Weights of a small transformer language model: vocabulary 833.
Each number is 128 + 24 x the weight over its row's rms, rounded and kept within 0 to 255. Layers, rows and columns count from 0. Numbers have three digits each. The size before them is the row's rms in percent of the matrix's.

# q: layer 6 attention query, 384x192, rms 0.11, rows 0-31, columns 96-191
# k: layer 6 attention key, 384x192, rms 0.101, rows 0-31, columns 96-191
q0 110:165125103133120082135142107115138122146119140104145104143153133100107101166146143153094091112097114110120103163135144123167107144160162114126091149152148121116084091150149164121132106109114126102119130176138076132085115167160137169159156087110103125152121137168154143116152110133139116133
k0 111:129124148105109133033133131203105115117145118085099115138136157122156145125137124160135118133105108114096102116118146124139173111124136140160044142129155126128123119150105129126105106075117115126115082167186129146105130127133141139139121102159118206129106125110155147125147136108121123140
q1 113:110131193144120149137141142145134098121145129175126113090130120108147141130109125142124150151127112132123104133065146119124093146149089129121132124138139122119146108112185111136147085136141137145149161153140133158171146094141167110124125107140086083100093099133104126068134136111142110145
k1 116:140116127172172142171123140091138155133135133154142114125127125107100147128104103122123161154124109169139162143149157131151103132118097100121181120097148191128143112115151128127088146167115151131142181151121136132112142136123152171101143149152135070100096114129128120096099123110100090094
q2 121:105106092112116115105139145104162125115143162125151102103075153127114142135126118118150103131149089110155090175115090094103157102113112139089098124159114135109144110171092106130123139090136108169125110119161163122153128147103143177102112108073131166184157124124162130131119172115143114104
k2 106:129122122125138116000109152255133136171150135117124119117089201133144125127103143098108126122130138131128107142130103136128109108114109115120115170129124111142121136107094122129122140123117105128121134084166147127125119125125128121119121108108124160136166160142158125106148135127117126118
q3 126:089125104136142106142137111149105173133124131117121086134094089081085120154154143091128101123118162134146111177131123147126147138135106123099180101119148116101153119120140131127175082151149114084137159120139148105075122111136104089176128145123108099134142158103091112074075144118094135137
k3 107:098124126120126132255116123000119140123143159110125135153077088079112128120146134116115109133119135140133131145150148123137137136120122130140188050127133131145145108134146116107156134125129134097127144099134148137134112141103122141156106124115107079110165134147125125111133140133106116125
q4 115:140090114148120104109175157121157122153144161159123149133189164139166111142089087145132123123129073108130127084121147137136128111147133131129089129165155128110142107139097112096118199095153175092117120157169111113113195132106164117089137126135116123092136109087145133109139153121163122147
k4 100:159145129139112114000101108255125123143146126135112130127128176122117135118119105138150144145114150129130122116153092148136124132138136098150157197140155127132133139146132132137121130146118129136113167165158108138107125115134129139129130126152121112122128140121131089146104115101122104105
q5 107:122166098102121153121117153122139155129174138114107168168141154121125160093122100117139139137142124072106160155145102124088165111106117157129108143121116165140119115112159119111143140088132140171108090130128146113124174118119141129147111153125139144131153140157191133158085128124131166106
k5 107:122151159103131114052123130255137139147112160123120150153131165122109081121088081119130108118131123092109136135124103146126123105140139153130105163147133128132125137150129106140125140119123116140125117121148150096119118125123177153163105126124117158121170146136135123121116134150140125128
q6 115:131149155104131111142121113143123118131130096144138084121124119155146111126136155148107075135134136121142168143097143085120128094082126145127139117101127205160137117083160139164086090125107112160149123154121109165133153103149139141114090088169146158117143130102173157181152132127172096140
k6 111:193147166153183149168145156174090144130142146163185137122114168098139115134150128144123115156119158129105128133101153110091135116155151165132131137117092187150090121105145147120130103089112097151104121152117070125138164138140084122135131123159124136086145122175158135144164155086129107116
q7 124:137137138144115145128143130129156126146150080146095192146140163149184119132100096164134129099112118118120115102106103096130108128112168146160126141103105121111093100084134113133093123150132142139134136144120173136153147146168091106163090136163149120129129079202138126139125136112146135149
k7 121:141135162167152138126149089162140122156128106135087140102161162127124129132119084132145096081110109152130136116129134117128162139145128118095119172103116154102109133095135100122146126203103119148152170116080145136149132156146105147142125120163127100122058086178139159103095143143139131115
q8 107:124129109126189143140128106147101183172137079150136111135100094186120115143153145124093119114139161163157126132120127106165089167109126117123172136098134133148128098131132152111137147158103156135100134112109120105139114127152102113146095133122130134124149098110096080143132113114118145105
k8 099:118142118137119154255158135000142133132145139115126147115108071154104133117133115123139125145119113133143127131108158123138147131146111110123139048136101133107128116129108128140172131152125104125131122130082117120117152122137097126150104130091141071140138150129104127131126165138154133133
q9 108:104080110143120096129148084128155113165131109119144162127156154096089111150097132115163146091118110141157146109153159138153123142109089111137129122097143103095146132148150131112158165177076109143134177165110137102158108128130103108126146099110132087188092099138117079098149108127137111106
k9 114:149142086188137115150149122055142158150115121124093122118192116098131158117120128160147128102134130128122094104145122089156161152125121111172120130132120101128085122122121134124147118186117162131138188146173180154136111146129084118143141103153137091138075130102086088089126102100130117138
q10 121:146127148155129134131125127120159148077146090125119126111117133182126122151117121140094101178198110147098136138129130132140126095088158109171099153108139160130088103096184150129119145118104110115134113127103112098125181122115122135099082098153095132123141151111124093121107067117150137139
k10 111:147115164122100152001132141237147118114168110122152147119147151121131118134108119133104131136157079113132136129111155146133124103123116128128071156127139143142101098133127128142114102122135134138122072116139112136128102138129134149101105083182109179138142126135114116115095139109130137134
q11 122:158176112092142143136080146124118156172122129119134093184095119099157144120155102123115104130117108146075130132119097104133152108149132131159112111160144189130103102101131097162115141093122121179122115144130134159105182112100176133158093104113118167123168169173140163120148177132132113152
k11 124:156118142090163149085105144176106142146134135164138112155116151138108108133128095113132136110117104112112106130117119115111135087159138129133080135138114187100135110146134091114115119070141107132119117148150148145126159116136171112197102148115143208097172137161164168128129137132118106108
q12 119:119153115112144130104142134159097121113128137087121140130128145054159136099154115128131139088147143075073103122160056124098167098141161152141148117162119156114105069101145112122152114136091108130125155129163126149156149109131134101155086129105101097156145098150111120121128129150121110157
k12 135:106134132149147127156131130121122124156139111120100144117136135091134114121119131123112094127135193130142130130124097113114130116117123143145241106135098124121123108134137125110145110188146122138130174099138168121107123119119140132156143118126101000118128126153145147115154122132124108118
q13 123:155179160151146137123102138123145105147135117126084164086179148100123168135104058091131123081101170163160102165127096117134152091123111132081142121127123160095144091103123108167149161159090149126101140135121143119118113102117103118139120141110132121157095122133149104124136157096112132119
k13 113:135154159156150130231134151031153124187126149138126140085122142102155148150139094142131140087147098187121129125135112133148129114114093083123108109155138102117105115127138087132202129185149099130129167124105160149166128116114135122136109137085117094129120109159161124106133113133138120146
q14 116:140107144140136141103128137163096138144119137080132101178166117166155139142162163079143113147174178101165148116121112135115117102149153074133173139122162162140107171106111168113130143152129150124137129113120092166135110096101124117132133142152148121082127156083108110139168095130110125131
k14 128:138140124128118138203116127112105112099120127125152131127127072121141116119152133136122128154151194141119116117140130130114125129133146124150255118138138100146138118157132126116158130179113143106124182139132105112138142126127103126132108135124104000124128144105107105138136131147120103139
q15 111:127147147116124196107074101112160103098163132188153121112125136145125143113105116111110141157141116097159113167108139129098119102111096143070108144125162128155146160148147117140109133131143135122132097071092156164170122141103136109095110157127160145088141108147131102135120145139142175113
k15 114:122152147124155171113124140159187122128104145146170173116119166130114159133140121117138150156156115151131154131106133124102116125132111124105048182114140112135138158111123121156101134138129145156127082079061134144142134127121085130095107152088115187103149124156103124153111134146159170127
q16 112:086096117132088089104141133134146139144077132113140143129066141173123155127119113137138119116059137174090093123122186107115149152117140117117116140161127127142149149136144100149141136116110121130135113126138150122114126126115126132100161166123115132151143151156137153124119166136135127174
k16 120:116075108139120097131107129173103144136138156138123130126106141150088143118130142127135138106112216136136102129109126130141130124110107141085230113120139126144129139135082122124157115179136139134119174146130125135137091139113116081097165178104154044149145120151174148117106133108100138132
q17 114:123115085125161168141132135139096121127115140109131124120111114090146076095165103115120170112136136100093087168143151111134143115126153101122132125145156112091176093172114132116140114148140111145116151159140110143155156129129175105160142087085110129126141111159162156132107151121099117084
k17 111:112154109130116132220107122000127130130130121122106108173134123126122134174163154124091147167120127088118124126134111129100177092122152134151079106146121145103103144147109129129132124120120143134133108147150140121103105097091148145152133106153144126131139147151178163127141130147139120143
q18 105:122159118122122123118134126146130110175126127178140080078082140119107136133099126119185143147149134134155137138147156085086098159131102143121144154084150131137171177126118126146143136144075134149151150122094135162126138111139120100111115130113141141134132156100104096112174144175169125085
k18 119:126129125142139124184106145114132151124118144162166125104122097141104149112142150097121116136133199111129120119118109095118116122101110105108209097140120119135139147127105135118148126195126129117139182133120155110134119145130087118149113139120138000133129155121131126117160131110135142107
q19 138:162138157176172160123103151125169096164134100136093153093185141158151163141104077129106144109160122154152152085111109110110108113112083074143120152124125112099100168107136091141104169150157151135115122167122148108154156107127106138122106138127132135142096130151136114137129116127142141116
k19 127:168150143179154128106126158132161124144151134154141132091165137126154145147105077128127147098151074173154113102126117137136134133130100089108094175150120095086138123118155085125162154192133147154132198138094135145150110111112125147121112123101151096123059098125107089092116119147146126130
q20 124:150129104112127141136102106115103130123117118132113100175083127162131111109144152117124090094144157148095100171101106131135134146114160161129153138129114151144150116130108145157164109129089157152125129066095139126124129079093153121149127099148119130092144157156146137151124156150103123102
k20 113:107126130090102127249135149019146135102108169110162131139082093169105095135138139125140108128135111094096127144133098132103141071136150147101057081117117162121111144156113105126147116059114097134122092110147116110134142125127117111108139144122158183154142161136156155159105149129118127124
q21 115:151125149121154109112084136121184128188144128153108164143147126164129146143091105132094100104117113144149084147117168124134089110164138095102122165158147152137097108117165109138160136146136126119135089109170102151132119122137085119127129168149123111114144152117097073121126118139136164177
k21 123:149105134101111142119115124189121158134134149105137123133126129142137146141126122117138104099134155189117147105123144163163136126117133103118177124117167144112121104154121122130137146187132101139099165120116097124112133131120077144123101148098082037147145137107113065072152138132105166129
q22 106:076112115135143151101110132141123149138152145121108133098123122108132120106126093132121166163126147118163197129133129104140144174087046131117148139118133088118164122141129092107121138146145156082127136082118177106132192148115129099115134166142112105125126095108164089109073121114105131126
k22 123:116139101144134126177113118105153114133129137117120121138120110107110149129123103125146120162120144143168128112145133154149102120154105129141216108142143074105141135134135120130169155193127139142148210129096148133135112114108128125143114134107108030127149134138110109127054132138146091114
q23 101:138086122114129152144120109113152088127124159145116149159073116168130159132097156140172095121108099141101138094088107156099105133129112130129106113130158147104141155130178099153152178127139098136149127119132159131146168116105147147098113130098121135081136169109103147142075162144150114072
k23 118:158117131147157136114121135095112134122165126157154149113116125138132122131139102119111148134141082128157143118136123150113126143129106140107052109102112138168138149108118105142122169052127151128123120102137126128092161115136125149120131148149161243138150097142124149151138143108122109097
q24 113:141068078094138167135119107127092126145078169127130158140137110104102088077172114079144110080094156112105121155118173134117159129164118109088160115140123114073145123160136118105167137149096156148088141113109146159150151136121137116164119123119110111130164121160162136111142158123092113125
k24 103:098153091087124138255132094000138162129146136119105128133139105143129142145139144162129133125108127123137136135143117118110162103156150137132117085143138130159113157152108115131122149114157100109123133163158164119100125101124125098167137136100137149118136138127159132149150139129133112142
q25 101:070151134097116094142138166125124179150120100133122140182158114158115137127134142117147112139122128108095138179103130081115115171079102118088116154109126120165146147142114147127131123117132154150085088144147160154159099162155114083133098144129175149102135161109175111166139104114146179150
k25 108:087166128105118128079133112164147126151111148128138158144119156126108112133123100109135102132143084129107143125152172111120149132118138176125074159121126141137130125147120148128126123103112119134123064138094113137128109130136118099140114125146142174162170174081157110115126140132129192149
q26 111:096136131120111135118131137143133161115152109132158102094084127118101141101117131143107104151174120105160163126158119120126081119087099156132125130100137136158146127125193122146066107128127110101169118107127144098134167107127117117111147122159119142151141089097089099127086136134136115062
k26 120:137162150153148149091123141179141120103129128146148134108108164100128111117092142109152095138149160119152139142106157143117100122101119114107214117123106095129121138092145148130151116185130118134148160110132165117110103128116106154120099119170116024126140106151081120087133121137139107143
q27 110:105117189156138136128132120128080168174128136134159072113112123108129173180128161142103089116125155162119138137101120135189075144113095148109152146125131124143139160146161142137163138166088145122126164129129112142156152098160140108152101085125088122135126136119137095140137115135120116103
k27 105:110149129118151140237122119013146116107149138134134162124144105116114087108133118130110122127094100163128141102111140137113137123086118147138112059108115143132145097152146133130170103112116132101136106153105142112115158115124106137137125122121138108100140140105157124180113176103125136125
q28 111:088089146132116154123125118109157132126160158174167094097138143090080151123163158115114111111123088116123099116125148130116131114144111092136082118147119117124143130163090140165090104091142122123142112180161155131116119133154131121123114081130115152148136151137122152115161159115164106156
k28 101:113125125095155132000122130246112141144109114130098119120115174115113131130135166123134132106124114114150134134162131108132130152119145106128109211135138164148123119122129134103078128094112149121113102119163118144134114130117097146116137134146119175119127130113140117115147111127117148130
q29 106:094156159124113144136138161109119139128161149094123143096152133147126183138124115114109111139137132162119131140125144164133105140100095137085121131118126142159129127145123154106155149126115179147098114130130145130129130142120107117137134140127111092100080099117112061121132117139098173077
k29 116:123141092117109108127151125074171132132140126146154124109145135116120097115105110130157174131147048153128149136126134143147107159115100113149015136146150132144155122129098121144130137117129102119110068119102137102131114132125138104116116139117147214165133144077129095130112118128135164132
q30 121:173171184136119120148081110116138107139164132105125101125111109118151142176104108119113100182123130142178123154121078122124114130111122154110131111112155095139126122143146138173121165140157088106136143090094101118108183107164100116135123128120108097087109149131117100122079104131116133096
k30 126:158109162123141140182128122038130115119113145118144133129107125094165132142161111106108129137130065142117120125095141167130118118124108129128015096117129134127127135104147103127115138058124152127147062089114125143122126118111135160095087131133142239113127098137129149160098128104139120107
q31 120:117133119112124157120083114131118123102093072123118093123143127073071138125174122125098176204146119102109150137107143117127152144090103081171116135159156117094113112158090138128084144112110145114150116159107143150128109150132120115154114108134112145130104150148168107097138121178129128115
k31 121:072115149137137158059139134171136152114102102135165093148130128115140162131191111114116146150140147126136116110141148077076107134125079089171116175128119103102123113106134153116099079146134153171127111139114146151159120138090172098168086114147098121088144136126145164076089097112143126160